config.toml
n_layer = 11
d_model = 256
n_head = 8
n_kv_head = 8
head_dim = 32
d_mlp = 896
vocab_size = 512
activation = "squared_relu"
norm = "rmsnorm"
norm_place = "pre"
norm_eps = 1e-05
positions = "rope"
rope_base = 10000.0
rope_fraction = 1.0
qk_norm = true
attn_scale = 0.37
bias = "none"
tie_embeddings = false
parallel_block = false
extras = ["capped logits"]
init = "normal"
init_std_qkv = 0.0351
init_std_o = 0.0
init_std_up = 0.0351
init_std_down = 0.0
optimizer = "muon_variant"
lr = 0.0111
lr_mult_o = 0.751
lr_mult_down = 1.5
lr_head = 0.00903
warmup_steps = 0
schedule = "cos"
final_lr_fraction = 0.0
batch_tokens = 32768
seq_len = 1024
doc_mask = true
train_tokens = 157300000
steps = 4801
dataset = "wikipedia_en"
Each number is 128 + 24 x the weight over its row's rms, rounded and kept within 0 to 255. Layers, rows and columns count from 0. Numbers have three digits each. The size before them is the row's rms in percent of the matrix's.

# layer 6 attention value, 256x256, rms 0.109, rows 82-127, columns 128-191
105:134163121123164098120128122147124163104124161150145147135159137129130151092127107108114130146115121135166201110125123132160141129160182099087136080146163153158151121116120135116142148133132171
110:112104136119125174125140112111148102118104112139084119105165136092107095116141114106122154153105173181147106154146131119124181164114123128114190107115142183134175138169153113147142088099112107
107:126125129097126140117136179124078187122167135142147117125116134110121178140106120084090133105082112131086119122142122162082102172140159143127115119136171168086183126155086096122128119146131155
106:118104132078148116137136098076130107146130138118105131151117127168132115103093117104095124154141139095117160098124111130096085116136136124145146170138154119083117149142125107147169113140121136
105:127141107110086126137141171113107150109119153169178108095153119152129101131136145117155102153174104102153123111147147122103121161151148121117141082119118088170149131102166127122150162129140140
108:161137156155138129104123120157132141127162077049136170095138192119140128147143127172118135150072142105170127151118142140140142122154124125149166141167143129132156128130131117173114080133156190
107:129105088083165167134131108155123175098126105108101123097114172160153122147072141127159118111116135111132118149115159146121137114111115096105148160188128090159135133147123106160138131139159113
110:150112129135127153161127145105123109146118137090138127178133144105109116116126101146111100126132174135201108101109130090146160115135150119128146076179139138119110131124142126107151160139135099
105:153124157139173106117125125151103093089124133110106089151166075114144117105102100124131114102164120156178108136074134128129089151111142099128120090123093178131112165129122118124145141157132117
108:159141138116146145131103120143101116128194142141119135098114163147136152093149120107137138127151154166097140123118093135092124095134151164126144109149123165146116121113142129105131135107101123
106:129097170124105114143131124132136136075142095157135116149146129117123132095135115092127127147173137174168145157143134086138117103153149154151171129109126091089119167136164122105111177158114140
102:135109142103146141143134152132118123133142097152135119126141151083131144119108130152131075163096090146147101175145125136101116161145172120149182103105077154140116106151156121109130085126143152
112:150085122183115119147124104136140074165085114140095155105161125141092157111116095113107116121141151120171134149127107171118138110144109160126112163117099092083144153107131156113115134172135135
110:131106168112112107104116120109139128117111128129134102110142106102121132126137163179136167159137115138119100122113160127116086137101156094114113097121145112154082132131111104174140140168128159
097:146125129124140114139114098105099161124053097121089116098134116085102112089138110166107129143119142144122121110111128105165087131113114138168081127130150139164104101148156171123148106127174105
096:134120109115137131099140108136138114123118124135137117096095110101116143129137117106138117120096128149187152156104102122138157126160126102095139128138117198131150143105128127133109149107164112
097:106160105128091142117142136125154105122100182129121142106136095123106119133100096136127125111131129091122166147128107130181101094101116129118087141132122097085104138140159140156168156141132155
101:105093099109124111130110126105103076089144109126084103119146124137163104113123158104098146093121162101154145095135092125109147109109112105159151121141118165113110132136151149142167103133132144
101:111141123156121138161132110128105189137139162159100102111163137131117127104122160078125092151134138155125089193116084101124118106102078105133142124118118114116129142129139147128171156106146100
097:152129158128130129118157146184132142169100107142098112109124144132122104139130115145121148105104114105107163148175093119104123129139064138140097173117102174146150095151135092119162154110104123
093:139084134159093122133133125134126141168153124120130168108137136086162160149086139079122091138147132118119146149140140097157130174104113126125103127120151124128157158127102126117167102123109113
093:136129146112120082144144130152102118103134140122134180154144140144134124145159088143108073134097146147150098111114119132077143143173112128126102121116112143122105139124130132096106091152162130
095:130136122168136160117127132133099154090161128172175130138166111103114099079153133096147132101096117096142087129150140137158081159096190108126117182112121090130134096113140099149129092148114092
097:129105154156122115148106087113110171102106100182144119118114137117100150143093110129098114107091126137134120131143141133095121168111127163114138128141122140163120087130148123124122105160100085
093:115162132155108123169134118168148109129090105093127158143161145168119173096143117108130112190117092090162160090126131162124121136139129150100157152116115096132117114122164160159137139111122134
091:136132107113111135160155139115108103141129170148117158094129119143096119116125145137128160135105169165159163104105125119147154134127114130122080054157113100164115116142138095156106133104134150
100:126125088078157058094129122162101132171118106111149134154110144131093117108097081140119129103130122126115129137122100133175136140128154132129146117135108140106121106105117103149104129127140138
098:099147134115123115117170145159149126183116109120131151141128164121087140148118117137162139115161110124098128155132139110190121099140141116113113118089096141135095104151109127120079103108134150
096:111060147110076089144170094066157126092114138139120088152127097130092117138088090090122164162093145119168159110108171150138118107120119128171155088146142158115112127127109118113125155105082167
098:128083143105114092116100129115122156142147115181161137146119104121162154112153086121170148117094136153103149126133138168133099142121091142143160085133178122125152105133126107143158110141161177
099:131139125173125134150114137124119144092113151135148128145138133070187155121116131128139121120185113126123086105118145145158166167169160109187156173114178117107171117152118132157129094139099107
095:130116110116124099147124137148109133134133151144121136141136138113164103111166133134127182119142087139142146132155156144123140101122114150123178096119115081149123135145162125142092094127106103
098:109125142102152129115094110122136160116135158101152149153146155100134109103141085130087114083101108102116147123151115142100187127136126128128136127160121192086124122157142138125089134174137166
101:134122129117133127132180103143140078161155183097089083139138118131137094158123145126093104202191115123126112124067159149141134108146150128136100133121109121145126142135161151102086148115142159
090:155134153133142094122126121160093133126135109173141130136131132026120126142107085148133128079121171106148120117131109138144145132109081135131086111126112138116114098159157156145074091129124113
099:124135139105119065149140152111098092141109124130153149088144125125129140129118103167134122139126114115099130153136145098091121148151101111118146149138112120132133169129129101131093162163131140
099:138134146069140148122121168151127135107104105130143138139131129145134142140081174135126091121134100143131160095167152095141098129088133135145117101150096111133199126157159109174144130098101134
097:159109095111083131161104114146157085101090125138096169162164116150090176208127125154135169145105142142132085147131118163094102170119138129135149141106147110115142132112152098124120094117127151
092:120113107139161079124139126144179157156129119099174121129160146146118115141108128112118161125136132122113148165114129133137136109142151119115102135177158132130099140149158152139084119119184156
100:085117090073100125106152140089132116181115122152137101120113128132117153143103162166122101144122155139129111103132171107146136085162111116167102157126090149102116160131157154130114124122140109
103:155145166115131108130143120102126058124120108133121146189143112070159108135138097154178155166123138127140129123135118151122134104154137133089130116121125169114102127140135109164122125153137140
095:141112141110113102103179130138092117094119129130179125146151153127180142131143087156095169132118135179088082108134114115152105060145130153124124150141136144140153135122104127104110110148166109
097:119122172085163080125128165119103148132124132114104093155144126098125137120120114125098126144128158144145139136086100124162148117119077120149142127124100132136109127105144112090148172143137115
098:102117132075071144090114180188121148137119105117136113112112168114148196124140107117127127104173094108133115148123133145137148100126091145115129107152127151116120105105137113132112119160157141
096:145152109126155126130118121116114144131109121130121115135118138140078088159098134090122126127106118127105098104098120147151124128144111072145143137152173098088126103088149113110135127124138087
097:144126146144147136112148127143131131100087103148138111100135126155123123061129146118146112101107106132166094131140135138140149094167165157148145115142132076133153123134120147148095158127155127
# layer 6 attention output (transposed), 256x256, rms 0.0727, rows 82-127, columns 128-191
103:119129127104096140139138126111112138148149132110068156084130134135156119141148174145107084137104103113083120152116141157102111143080149119151116151159111136104119083160135120166089105135104109
108:130120134130177141118102152140101128115113136154137149156139147115152114150146164132135119099158109119109109115114123137086114161139094151137084139125137132141116112129112133153096130117069188
106:127118154126158143099162122083151126149112145104114156118090126196166116139086161156136178133158171134138124133141127136184126163101118121176121124156085140132131080109138158158135093143115137
105:152127081118156115115139118101139175163110102130094148091155137145148123138131075138084135094124165157130113120121146083137111111115109113116101114139102145129156138111121129156127145157126160
110:131116116103151099098118086135129103155164103106142137122127123121099166114075086123117134134082154152093150171117153134141181166109139179125109110191139115137149133148127137123135128098111095
109:103110115080135133146158126132096145110123158147191129140125145120145159142121133120169133140125127170135108127138115144126135130164144054109107087085093145131076098114112139147154120138081094
106:135158124121083126129129145122129111132141117110143128164164142117103187107147137136145135074130135146116134121117123131142103125123135127119095099124135150100127137140130116102108110138116151
108:163134097153122118112116120115136113108132129099140145149135110139071135102144113101134131102137127156111127144142112162093092096127138150131151155131105095097131119110140116186121120154107154
106:115142141167110158139085107146170130172100125106141118092124165119094120107150136132137121100122120087109113140155116102110134123102167149142088112069087115096133101119158100120116142107103165
104:132122132193127134165118119188103123157121144118122152133118125138122133138125139170120116162140142128119101096092135095153153169126094138126128129093148079115118147114150164129128138125129079
107:138133116155135139119106140132121131082152158134146082183185144146152124170130091123129101110089119120113102145117132180118123106125088130089064099150139157165139095159149148117133090171110115
102:128177086131167131164080132096129109105116139108149152118132143163116084158108077105185134135155117119135107098140109107113140158122112124119152107140160141118164112128131156114079135082136116
110:151143165087124149138081097114182118123127124122145168162110108120196115147125188127120125162102108096109142139107122110110137099132155194124133136106141113143113123133114134116141124120131147
107:136132110164127138152144107090154123106121130099136127039130103151135135148110096092116119108129157155178146119162087126148125115110136138182098144173125133123173100120120176156113158109102109
091:150108127089105119102103109126186138137132162090112130149162145127125122137108143137142077139135124145132133157147137141139202143133105162058081138155100119147117156140143118155127073065084114
092:098094141166100113149157124133146157122126177112107112094128142113160116148124082095136155145107131102158129097137171162124087138147150098127119141107132151173120170176107113118141112098144121
098:163115140123105127126127139110117134194111117135108168120123160144119126131103117116129119167144080142125104100142114124113141174121129134136125130114069146139120138142123102118143103140094130
098:127177114135116153105174106165126159155112182106132186156122087121076142149092102167163119137119099153156152162118084168122153128145100131107122125103137125111128110112122083071122140117146138
104:111111141129130109161170184123118148102154130112126131136137131111164127135104166103136130120127108145147174098148110132120100149118131129146092084088118147166139125149102171118130086171131138
097:106131160139086103150149142140141124122133105073148101164093136161135143126134120126143157134148109131183115114126158143128085145127119118151147126156155103121107119138145146145155108186153131
096:082120079109115172098122151143081146129141118140120114125122162157112160099122165108121132141131111149152136100096090112118158113127173105156105115117103113179102155153132136112093145091141139
091:140131109103134127129102111114127154142150110197140119118128138095127123128094151109163173139129104136118143136099119133128138156134146119091110061118157120098125155119128105098142116135124128
100:145157152098120115135125108160088126143134118121148130084124128110165104172115122168098151135116161107127099152077143114104129114120122113113119089151093130136109125098144140130143152122112121
098:120143119118150137090106124164132095079075170097121109137120142097121092096129128130143111107127152125124161106153137171116148104165117132107115100172076125143132187131155121144095123117151144
095:137089152137100130113140120123123107130155127139092110125106117118076142117119115110148130123141126103127143139136144099146137121142122106126112150134140144127090135132117198113131086145141145
091:140132091140167157067120134129190109092141120110095142184165141100147163133126165144164105098108131129137157147089154121118127143127125086127164111160102131133125119120120181154095112096096131
099:155153127147121148144129092095169176133148148161125106126157111122125124121103114131119127142091155149113127112118158155152138119111150177120121125148113088085158127144126111092091152110091116
098:163124153112129130127097133116130162109136108172133122159133120100159123133119102094161122182158108130150120093110142108112100168130117147176135089163142107137165156108131118102160150102154157
098:115151144158152092126111135190100126149123160144166118164119127130094155082141132127109144064156154070107147123159122091113136088105119140137115150106161148133122160135139194122101129106156087
092:093138136151124106124141119157118106159117162140135155142146157096124141112123095111115096131142090135133146172149179111127107100126176113145122163157137158150138109105170130145119138087125129
099:095185152129085149138116141121102132129121139110113109095166088158112154129120127140041140152142074127120107151127107122074128095149106120077134142119122113127105118105133150120140145131160112
095:129132114131153132096086129123104126127123138086136148132103143114172154115098147110119114177111137111118093117131175094072144135126121141098089141109130139133135121115132140090114137138127151
093:106108076176106145118118139136119064082154144141115091119115097144096110156121143115116112115108135126151122122094116136150122130109121127101145125166088133126152107146159129153145140110105123
098:131100078125178135130149153111161115163119100119110137077165199099140141094096149159129161118111130178115101094136093124157124150140077163126109147105123148140149141140083071143114121111173103
094:161113114125149140073160148114132103081123107139095129124096116160154160105132135102141157165145097128072120083131102156150124162154124094125130107150100091122125162120146142122156145122179115
096:137109143146122124128099121120118149164124078092099152117125182144112182125153107115092142170174134139145136086138103129118114147138129147073120117106124128115074106100129135108129139116121125
098:146115087158149092083130125087149119118113137113112116101118094157128089094191105140133119154113182125122121110116103146116153132131078155121132171112184120149097108106143154123149093156114128
101:120162152114154131122105150107088129126132161149165125115149162086131123080115123134163136135156121155136131134116126095127107116138151118102133080151157130135143115158083117139132148149086126
095:159109133138144141143099149144140140101124139125120095065139184126148143139113111110132148184139133116109124108156160143159109134079150153162111140105159106156153141111172135136176110115099143
094:131154121071176123127131169162149106133140084123128158133124138108140108125080105143194162122116099089097101117096096092133136155103109124139129113125105105105156157092112137121130112121154146
100:143106106123124159151119139132138163170127170098099125122124115158141144115128138126109118170128113111100166149151152139150120163125096130155120136125143126112138121144120097099103152118125107
090:100105146105142152179092142121107136110136146146143158147132120126090137116144149117159119088139169153118195169146146133114107154127124124162154138136115141090100110123117117103148119124112136
092:135131107129146139131083116124134110149116131107099115127104113109133143105153150116166119110138139077116137099169142145118109109099156150158107127162124154138164088180091149108134120138126120
098:125141126143119118156061111158109138152097119097135156110133147102115151142169098163160154136115141158178133102133167132098138158066143115153080154137125118146136117139118181136123120063125095
097:125163142130140136131169153125125180154181165094180129100113130106128139137112180146118124113144115133114114106158091131145141137137146112130130161152154106061167159104109163148095097155098130
097:139136110136110136140112098120130122128138122155102124092155098141106147155174154113128172140119098148116146101118145163094135137118107129061170163108147124112090058148093130094098156164086147
# layer 6 attention query, 256x256, rms 0.102, rows 96-156, columns 128-191
084:138132143139137124132168147100095123093130112098131126165091071145133144152101135168149080094113119161098149109114123178143116075143132129133130130101129100136113138149120102122132130085090119
084:106095164164126156166149100134159111132140157109133102096105128105109151108118089147125136151112160074133116130124111111109152133131149105104141126162112165149159099157131093139085116104161146
093:125125115146114122129128089141107109104130139117114151105166115074123145117135151112107131089112082162131092177134116122087146116098084105139146114122141100137113137136164092072131124102164166
089:146156079104085128137099160146156151142106118161121153176070120146157122133122142087161104155102132114174175160134092147148151143139141157141098134114119140107117135093113114132133149126092185
080:108123071109113099084120146149131120087158133170133088150126098169153190149101125161094088133139096126091126147101095112113127131125145088109163151103135113127129154099129115140116150085146131
094:129163115110128127154127113103127131102099130137152102113137119134134152174113113197103113090129147107143121146126127087132131120140163115138122124096144092106166175126155162162127121125156130
096:144144115144150130132143131115132140167075136111131133112098104119154126095128090075112150113143114106121151127113110133133138133137112128164129155127141139106092130137104099137075124109133124
094:104148139167084189102107163143123145135145129170109130151160153107131112163114096137113175160151078117131148125100174095146145139106203117137164123132138154120175114171125090111130124111135094
097:120138122125104135118123115113137120132119186148167141112099125116107119087075118100163151122117173154105152118159124135150145127180141134157144146126125156153108132135127112107129104105127136
107:131151104139127094124201125086125122098094134163146128133099115137146139105163159122136137140121106146133141126128135105140125093133079103156113172125146122102090152136101138149104093124125166
097:108180093121158119117116071149110126111066172095123094080142130083138120087059127136124137143109104085128128140114172100145152150124105131108139116136112126170108150174157116095098111131117124
113:100120112139088149105128103142138123148110114130185173147136158121127114135163140127071132136122205150105141111134141155138121121138138089132091138123101115151149120169131133109149112109134156
104:112111143089152164148117181131157140124135177124100126136141103143170167124181154092130103147113094136173103115102144080085114132143085144115099138124109084135130077162134133140096147113143124
106:130126117095126129139147127137135131147139092101153161106163104110145125129122146113126130123141157172125121150139089131162136134092112119112146114118150137137118120169155142137147124137158170
108:117140110114149094110123136130144188129106137102154136112107113177152128106153160156121108166083171105140093121081144114133151112140185158127125134160142155186117138140149131143103128122126146
109:158138139135126111159153111100197130145143105107135106124106111124115104150088111120148085103145157100150149142169106115151077122151081104179105122119132159105131130156109140088116141132137117
092:134122127076173122114125117112118115116080172154120119085144126115112120130106124098092110144093117127139166150136143160115181148152148098091147147120095114135151119138122094153106109135169178
089:126142126148110155111138118160159130115164127133157107124132109139127111064157132116113130189148124068119106100129164127125137152119080138130117139153117083090140127133139131119090088133118084
093:108148132163102166155149109134130131116136137134156094142123121112118076118130143126142118142132157085112155117101162128148157146153187144130111132114174132097134136107105127163137126149150153
087:083130152127135122152097126131087101115095111134111156129166140131066124132145137131153117130110165167156111116115108142151142125127171079133133126116136131110147075122136102162116154156102115
098:122111097129091119167133103130193140109152151103122123147143114110115160099079101104138085145161169132154118136139116104136131141166149130100137154130110153141110154130066147130136094119201112
084:080157142110146144124138151112162139160127169113123147123147122106080149094139146143075132152167108103105149146127166126115115110139155109148146149154136170115108110138125138122091136131165077
096:149109139166184136124095061116128136116140167142101129157135108130156123156147141091161113151094130133134091148172125152175162152126121114098143130114140111086138101114152089177125111146119115
093:111106127166106150107151140149141114135181135152097073074137106142128101179111154118124118146159180131070107113090146128147094173125118160117096094102128088125152115110117101117172146166121134
096:132116127110146133077146143135125143140132112111098126153109146132118152111132130157105127085155098151133105107127151097091139123137126119144141098134107145144113124149139098148123128132142090
097:125141139144144126155144094126160061150067146112148145113113089105153129123088099120125102160141173134112086108140150123072099076162157123109156124152168121141136118138124179097122145135152151
113:145083123086140132128126143101143120155126113134147141153131141066119141130136162113109104120146117125119113099122147098156140145097135169135105126148121114079178126095122106151148084124136117
101:087180131148075134112113100092114123125142132148126121116104069144135148107121106125116096164165116138136135088127105136132113109118156130102142121111071080106152144174194158101116130110123201
106:161103127138140112106164145115130199132163102135126124128132126121154180135169159144145168125154158145124151131136117133117178130071173128120134090103142091135120127118091120141108124125136152
103:080164134099098102114122108112175101123078099168155112154137094096129149116091086109123171152143131106160072136121148124126133138114158165138128142096117158111125146140137148129097116127149142
112:095133095120114128150117121120143190104118107131150137125174130091121157131156117135147109146136142116125174106129141105111107133090110125102147118142105125123119138145115099091109091134125189
111:120150090129104125108122136151120166135157151126098139090126142149157147125106126115049131148126133108119120146164155175114108168149131124120184101152162119114126164122137105142153111161144107
130:088089146098107115098141096143151153195143093099087085126131105140119162105112144117154137153121122135145121124143153120130145158126124123118141179150137136123145122144126158125117134065128132
107:103114173141157132122122141149100104148106147113149124151133105137110101144115122167167142084140110097099106131130132154187134162110111185106122115099129137130135096132070142108097147118117105
102:130078135126107123143150129111101118125137087152123098155117099157132142153105109105103122122082087144112135124087128132090127146091150118120160105140206121129201111116119136106152111112155138
104:104167130103127139135114165115124155144139114155113113122108145112144116069134134171120168129107093114100138115096124132150157083083142100101138075111124114184127093124131207170154135136126138
101:102105124145120148088108137138156165085073139111078142102181136146171178110131118101125129123135158167087101089117123124110095158158099152098101096148122148173086156131118140107150097146115202
099:127124100147103136160155133187123166120177132103133104134126105129153129150109143144153141138114144081144117094107116126063117128122138084142181114134076118157095094134146120107134088121138107
100:160153132125117146138143136140164118083099157163121129135103095114142110123092184131155104152105094180080128105179129091121121119158134125137133152122123141112105102111112125135112112118104143
100:166127123132143123133127132149148107142119140107164106169138135128109141114134165107152130147116108170114116120092124108076140093123105116160149130187132135128132124162100144152107125167151084
102:158113146113135148091144109137117090113113127125153146130137110135118180115116128059119140167138155151120097115165163156141152122127090107160118134150131144149165102123112138143132130145157135
100:118109137117153138141133146167150094129091184097156134130065109122132095123126135137069163091165118124100139116115130139126103106143156145133117145165111089149125090103151140135132130130126142
099:117136143099110108116170143110150148122069161129158119161119160126138127134133118098149093137152140152126132111086136172110120138114139169100071138110123126158138117153163110119148122135142148
104:157104126130166134103124125128155127126145144127119141099100095156110100107122101118126114090125121145115105144121107135115125114108127182116131156155117127128137145171187165170110104114169101
109:122123106115124161124113135133124126123084124139187155142088123107123098117138151146118126156104134155126186150120108137157133115147173112115149123134153146138194153106103121131151149159143110
112:176148130115164089138096135102152160125108146122116115162102128106164147138151109110116154130127142140163149136139146151153116141147101166159121103087133086171126097123120179115152134106123111
101:131117098135113143126107137116143099098124120146091151100121138111162134149153119118147103117130120133154116082130113132137118128194143130102104108128148123164129122143148099109145102113155150
112:100091124163111164140139114104120128148144105129174146138122088106103082093157098113139132170116106155105158125118159157148178117126142124116178127107111121119114102176117113139116167136152110
097:093106133153117152109109082142126098102162120114103113114144162128169152130133171166181114124128115113132138122123126104131099168135097128185136057140137094107141125140150178121135118166145175
090:100124087107142139111138128138186118133096102126119130138145112115090132155143145097103117119139196155200123113083146171150124122152151116135140149132129094155153108154141133154135119093154119
096:144124088154102132133098122135154154080144117169092074150129127131148148157170162141146137132152131140135171112158120081102091142135131113114126099102128140092134108155097139113121109151100174
099:149111121121109133126142112112154113114146113128140128119139158096162126103097119086119150160101124065131122119141173150145151113108080141115092110162080150119111123106168082136114120116125109
083:171098159148132128125153107145095132121156136105091107147104150140105089173094140153124123139113120118134130164160112141122151131093119141113103126165083094148143135164110102090141133156100135
095:113109127123121116146130103132126121167136094118155161154156130180140115103133131100133119105115116149147114102135139170119134148170133111163159153115118136097114096138119135112118148122160078
103:108129154088120111123118120105115121108137183096131104103127125153185158132108096152142144123138134146118138101081096124058110138116104089131159089161121113168140135114150137133146160142119109
099:130105164131090146138163162117134108123106140129150118080140109164119172103157131123095129092124110095146171157110107132157152095121112130085151161170096128146135146101107146154143110139104162
098:124111111138147093094172137143122152100141084117159160129139123148139145141083117127151106134136175113149122135142152186178128144136119160126103146108135093178135112128144094162108113154135093
105:084146122129123133130105117096111129126113132138167159151135101105115184102095124159165159166146139130143069102070088150124137113149143142080096124144143105142159141106191128127138100160129141
102:134148153126102100147113126087115119166108163128065107171070129134104086135159147131160157095135110142184094149120130208127124085107154148140093153131159165106140132156108146123122143121149150
101:093149155140108126110062103101125130147111123164146100124169128156124110112169112122139110141124121130118113143150107152168120133124145070136098098174073150119138141115092094171118112126133121
105:143109165091095122138147132172126127136118153130146160120173121138114151087158146125114114101110105139106158133089115153139145109107146118133154160110102077152116131136119152093143133168141135
# layer 6 attention key, 256x256, rms 0.101, rows 96-156, columns 128-191
081:099145095089103095135160115117127114189092118142117114165139108082103085151105127084095096171139140081133133138145106135155139143082087133081130129107135121152125150104151085130123145128161133
076:131085114152143159123109140127141139114133105133121132161139167138140139146146095142093154156175090124129125129105112105105142116155168110103125141094130116145114127105148151154143132106116124
087:135132167128174122146094111135097172082139135127121140130149156120102141097166133117118116122128145129109132095184127171140141098151145125145116140128083127129142128155158113125146137124116087
083:116098100137135102143131148136116153119117133112101153114116115144156148096109133120132096135077095121148145098101152130119105115112095140085131097137127120141119156097109202116117068131110153
087:165109120164181137122148168169141106119139097128113104120117131150114121108116167135131134140162123079155115120111188109120105119131155125129177098105133152148122126120123109116097113120116133
088:139095100144132119124135121139135141157149079123113164102117133176104140126138155090123095153154128127181138153123102166110143153108096147119109151147099131156189124121114108104151113095097138
090:165125098105187075137082095124153105139084148121103098132140147141098102122106081135083175149136143078120117075154141116139125077134130085166141135145139113110150132126175074119137141111134136
100:104141125097160164144138127134156123115130134156141105132106167164158152109098172158134153146146135096096089140112132166118077112116145130133108123170127129130133176127125105126134154138095160
091:137109139121168154100098116123078105193115141122156103116097117129096120135162143125137105156111161134103141148163126142150157156111133167128124169133121124091136118182138120129142168110116133
117:133103122135129111133104148077130121149121121131152124161096146138136163116133142114155107131096116141088137097175146157127130131102108134131149121113153171105105144155105108133095124117160109
101:121097108159181160126177091156121101133146127124143102098120126136125124100143129160156113147121133112120137111110125122147063161128103103127092065114093093142129171152153134075134163111158124
121:096120167103166099140099174112153144166134116137105155132141131176113154194159099089149122102124122148131100070126117163157160159157096123109127149132093108071128125145146104121100153140119149
103:149140135121107133131137128114156150137160118148088119120116148139106143126097165135157128146146130117134104153119106115149112132112119131154114120119100094141100150127119113112129134111174137
110:113078130151138135122136135113174143123107117134148134145127121180106166166137147103170134145136114151167070135124136117124127172147081172133160144107105145147125167148136092152126161092131119
105:122136164118161114138132156120130146127135138113138140171142159182139131115136142118106151138144148106119090135133162131126145176125166166120096132142167103125162107180104080148152113120089119
107:145099129162116153150167111147145111116113130143075127161134117114095139149136157068176126123115180137151125143088103149109146108172069129141180159126167099115103122144160163141118103121109150
088:141137183136129091136099101098120161135137160118120082116092123150126141172138142155151108143132143130121173141110145148157146102144149117109101121131138100145185134106157133107139106144124084
086:142137086120112150121112172130133092148126110131105131149160147160147156139072092124143167116155132136146105134136086100096109085103155152126127179177153166149075128141118105138111128144149111
093:109060088140140124107133090117134120134123115110108154135129126131121145125122097141119151112164119150097091127124119113099144106120144104166128111148117128140145136074128125132170145181129107
084:118080126143139141108144125141118153080156130159140133124091177174131094089116169176137133132131127149110122084108150130122130131150114114137113124139127113179134119131114178159132129090103132
092:138131119139117122132104109124125102166113111125129102088104127097137127149146075129104149067179122114134066132123094106110148111122135091130153103124123139101105109147107121113152116122147108
083:127120156121151094125148093126100134138120166115102103141116179116090125112144098083145130126161126135139135120117171126113167096134090111129118116117103104121109095097152080153136175144107199
093:121179167126100120133123127109196125121133137131127165110129145115104137103147145129166116113109113110093125087136170089158148110181142109128135134139139117125144086108126120110082108088117147
097:124104105157144159139137141112155120081155092163125141166122190104174116113121190199146133134091129117111157164130117151062105129104122117149168143114145158125138127111115179124140086124102124
104:111138113137133158155128125148141175065163117136120107141177146131131127149145177189135135087160115151132115153089099132090144175136146123119133150153132145154157146085140112145150108082088113
094:101159137142146183131106144132130140147172111126130179170131109133130156147093134087109147132142128136134160133122093109144138167147121164110122091115130103082127155118120098125186120098124136
104:150119162117153184172132119150133146120172120123099150117102110142108114182132129106109143095127118173167122108117130113086169145149186156108175151135127133110157119155120102102143123129161124
098:121110126123171137144181103118189127132145099128114133115132142130162128144123161129132065097097128130135160128066103182115137153182119099122159143124119073135153149145127135140096174117125125
106:105150170100144133147103141080152092128127130140153091124159170126152088102107159139087114090132144164087105120139163142139102128144135128097106115155149125129142138126137124145128098130093113
109:151117143127103109149079137100149154148151085107131134147190154088121127148121146085104144076126152124146111124150149142154146104160197107121138084094126107094125092091144121117137122124134148
110:138129151073155162150094169113133134126127091092091100144179150163118100158104162156117120121118146152125105129125133136107155164102157137138124128100130140099135125148128121143163153136161101
112:142137102109118114121139115097130086152124161118113112096096085129110136100113117122091112093085124153106133128111152077100116110151145112131120119102109101119104120067135147107113143119130175
104:141143119148129109124141096177124157123140084105115124115153153138143067148113126110153149102144171132144124116105101176121126113119109118138122152167129163149123128132107065153130095153148145
100:170125118106116105149128153124136152142136146124127105129129137100128152100109133071124159162155129115121143124117106124108162117102114059163133148169113100121110141090162126111104141174156130
094:111148120137141170116104106128133095131080139127137076102120130117117141120112126138124149131133136097121100092156133113126138102104133152160115136136107131113154130154151101105125128138080134
114:095126136150153158127108121118093073139101135125128117088112121112120140157098167121121111141135131116106131169153111120117120156112092117109160124069126131138119156085106140112159122122103142
104:158093121116109116137108160132131092132140130148107144125092137125131151124126137137110131166122104140140111166135162133108160107115141169094100123074145138195146104130142143112129151110118162
099:095134107098116099102154138111133146101132185138117151129120140148151099174126149099116124132117072153123101157112166121099137154180117134147111126122150127119155123093104121102148121107150165
108:127134122134136105107151146094159123106097111147112146132134153157138131139170133127126103091107125111130098148127115130201102123088124084125125136078138140121100121117154169161127096135163173
104:154132176093110124121109125118114141173166083116143112101141110110115099116100083127099153108135156123130164138066129174129117178106145145119139153129165147128110115143135118116126102109105148
114:120146104169122133183101133096118156175115132108093111167146112121107126109119125198147117129141123121105139145107154116190124152112135162104154152143150097073113146132116136137130124105139124
100:140120088129145119138119109109117158102126125168128146109183127143129190162123135151157117085116130116157145168107092132076161098113108147115110162143102148131137116094161146122131089137102117
100:142103126138094047136109106142166162111119129109092120119102105142168160132120155135126119111112120159136112114106113154118126149133111092140173130146121118161170106149085114126097085136131120
106:123118116102086159136134092123108065163186133083139123137079096166135166184147148172133155115170127120132103159118139113129139132145142139142094124117109130146130103144147120172135131115145122
103:146100137135105127150133122111093130139118121105139089115127118092131126132071134090167129090127082139152125132107119131132102144132137119170095132145130070113152103096177128094119080100132161
112:125146142125151136150159111129127136121167115136125114148103129144090091140105094175174133141083146147158128111125106129116163190084137126145125173155114156148120135145114103115149123112133116
106:110132146122121140157155162148139138160140111154118094147122105157115158111106091144146107128106126144137086130131132089102106057151157129113160157137107122156114111119079154170119122140130158
114:155094126093147109150139153091109105160177098142130130078144087122072122096132128113132101113143106103128150135122149146112119132119129136173141126125128131106153149133132094135111160144105149
105:124133093160109106140159075128167130223133152088146077115133135102109109083102103141118108146158111081131137120153136156135139111122074124147106183157149133130081152104109128104106176142079091
103:132151120143082107104140159187083154151133093126082134118124115111160120183097168142173124124124155113175148154106101108156119159164165143132129154143117081113146113111075121126102115104155105
103:176127165132124155103162151127145056102115199124120125120096109116142140163132136151144128147109090130142127116156152130149115108132142148109133125096150128166129141128129182126129160122124103
102:102145141126164109135143136131144148156160154134101161087085103132093111150158066167122109093128086122145146150156107113138125150144128143129138132122132105120140158102123122139167166126142125
094:128113091150136118155160122174174135151139091177076166107115123143117108134098113168141154116137169137174147092101113173162114119171135125105126126150149170095174111082105144137112135153184125
100:153089119147143124115161153139139154168148077092155164122098117093100068143119142136150120141129131115173126139106158119230081176148150111125126147142149148121125156159135146096153156142143152
097:122112162122124159118071128114109090146136173152167123170136123113159140097135128138161122141136145140128146072157135124154100119106114134134106145085115118129165157133125165141147122140113129
113:102134153156077107154117145129079151095097164150117115133125103121122105150109167111116156148129171170095141158098141115099147148122099119060161117067116156154126111114147133168145141133116120
097:130151137140127151105165134127094163133170167097111129173144116147119122113146120114095146140092147075134158101161153168149119106137144126188156145131106166117106179143118114116133131115138167
102:185146153094144143125128152109111127124136141116102124170090100165136120111138134117124093164145107150114135174168143156120127121139151097153131114128118129134117130145107142097088139177095119
110:147149136149150141100110119166124131099131133145126094139117164139124125071163094124160101152118073115164146106131119132108174140094087114114113141119109117154107115100126158099129108124143142
111:106106114148108142167130150129104098133117107095145198147139152086102083134177143104131122118091166145142141173103173118140143139127128150131121119141124152130103108151129183107151108152131155
106:111112161125134182127131138090112084157113107093130144124135093142120141152087094185145131159108144110110153164166121131121171117108111104147132128113123135165161123113129104146153162153094117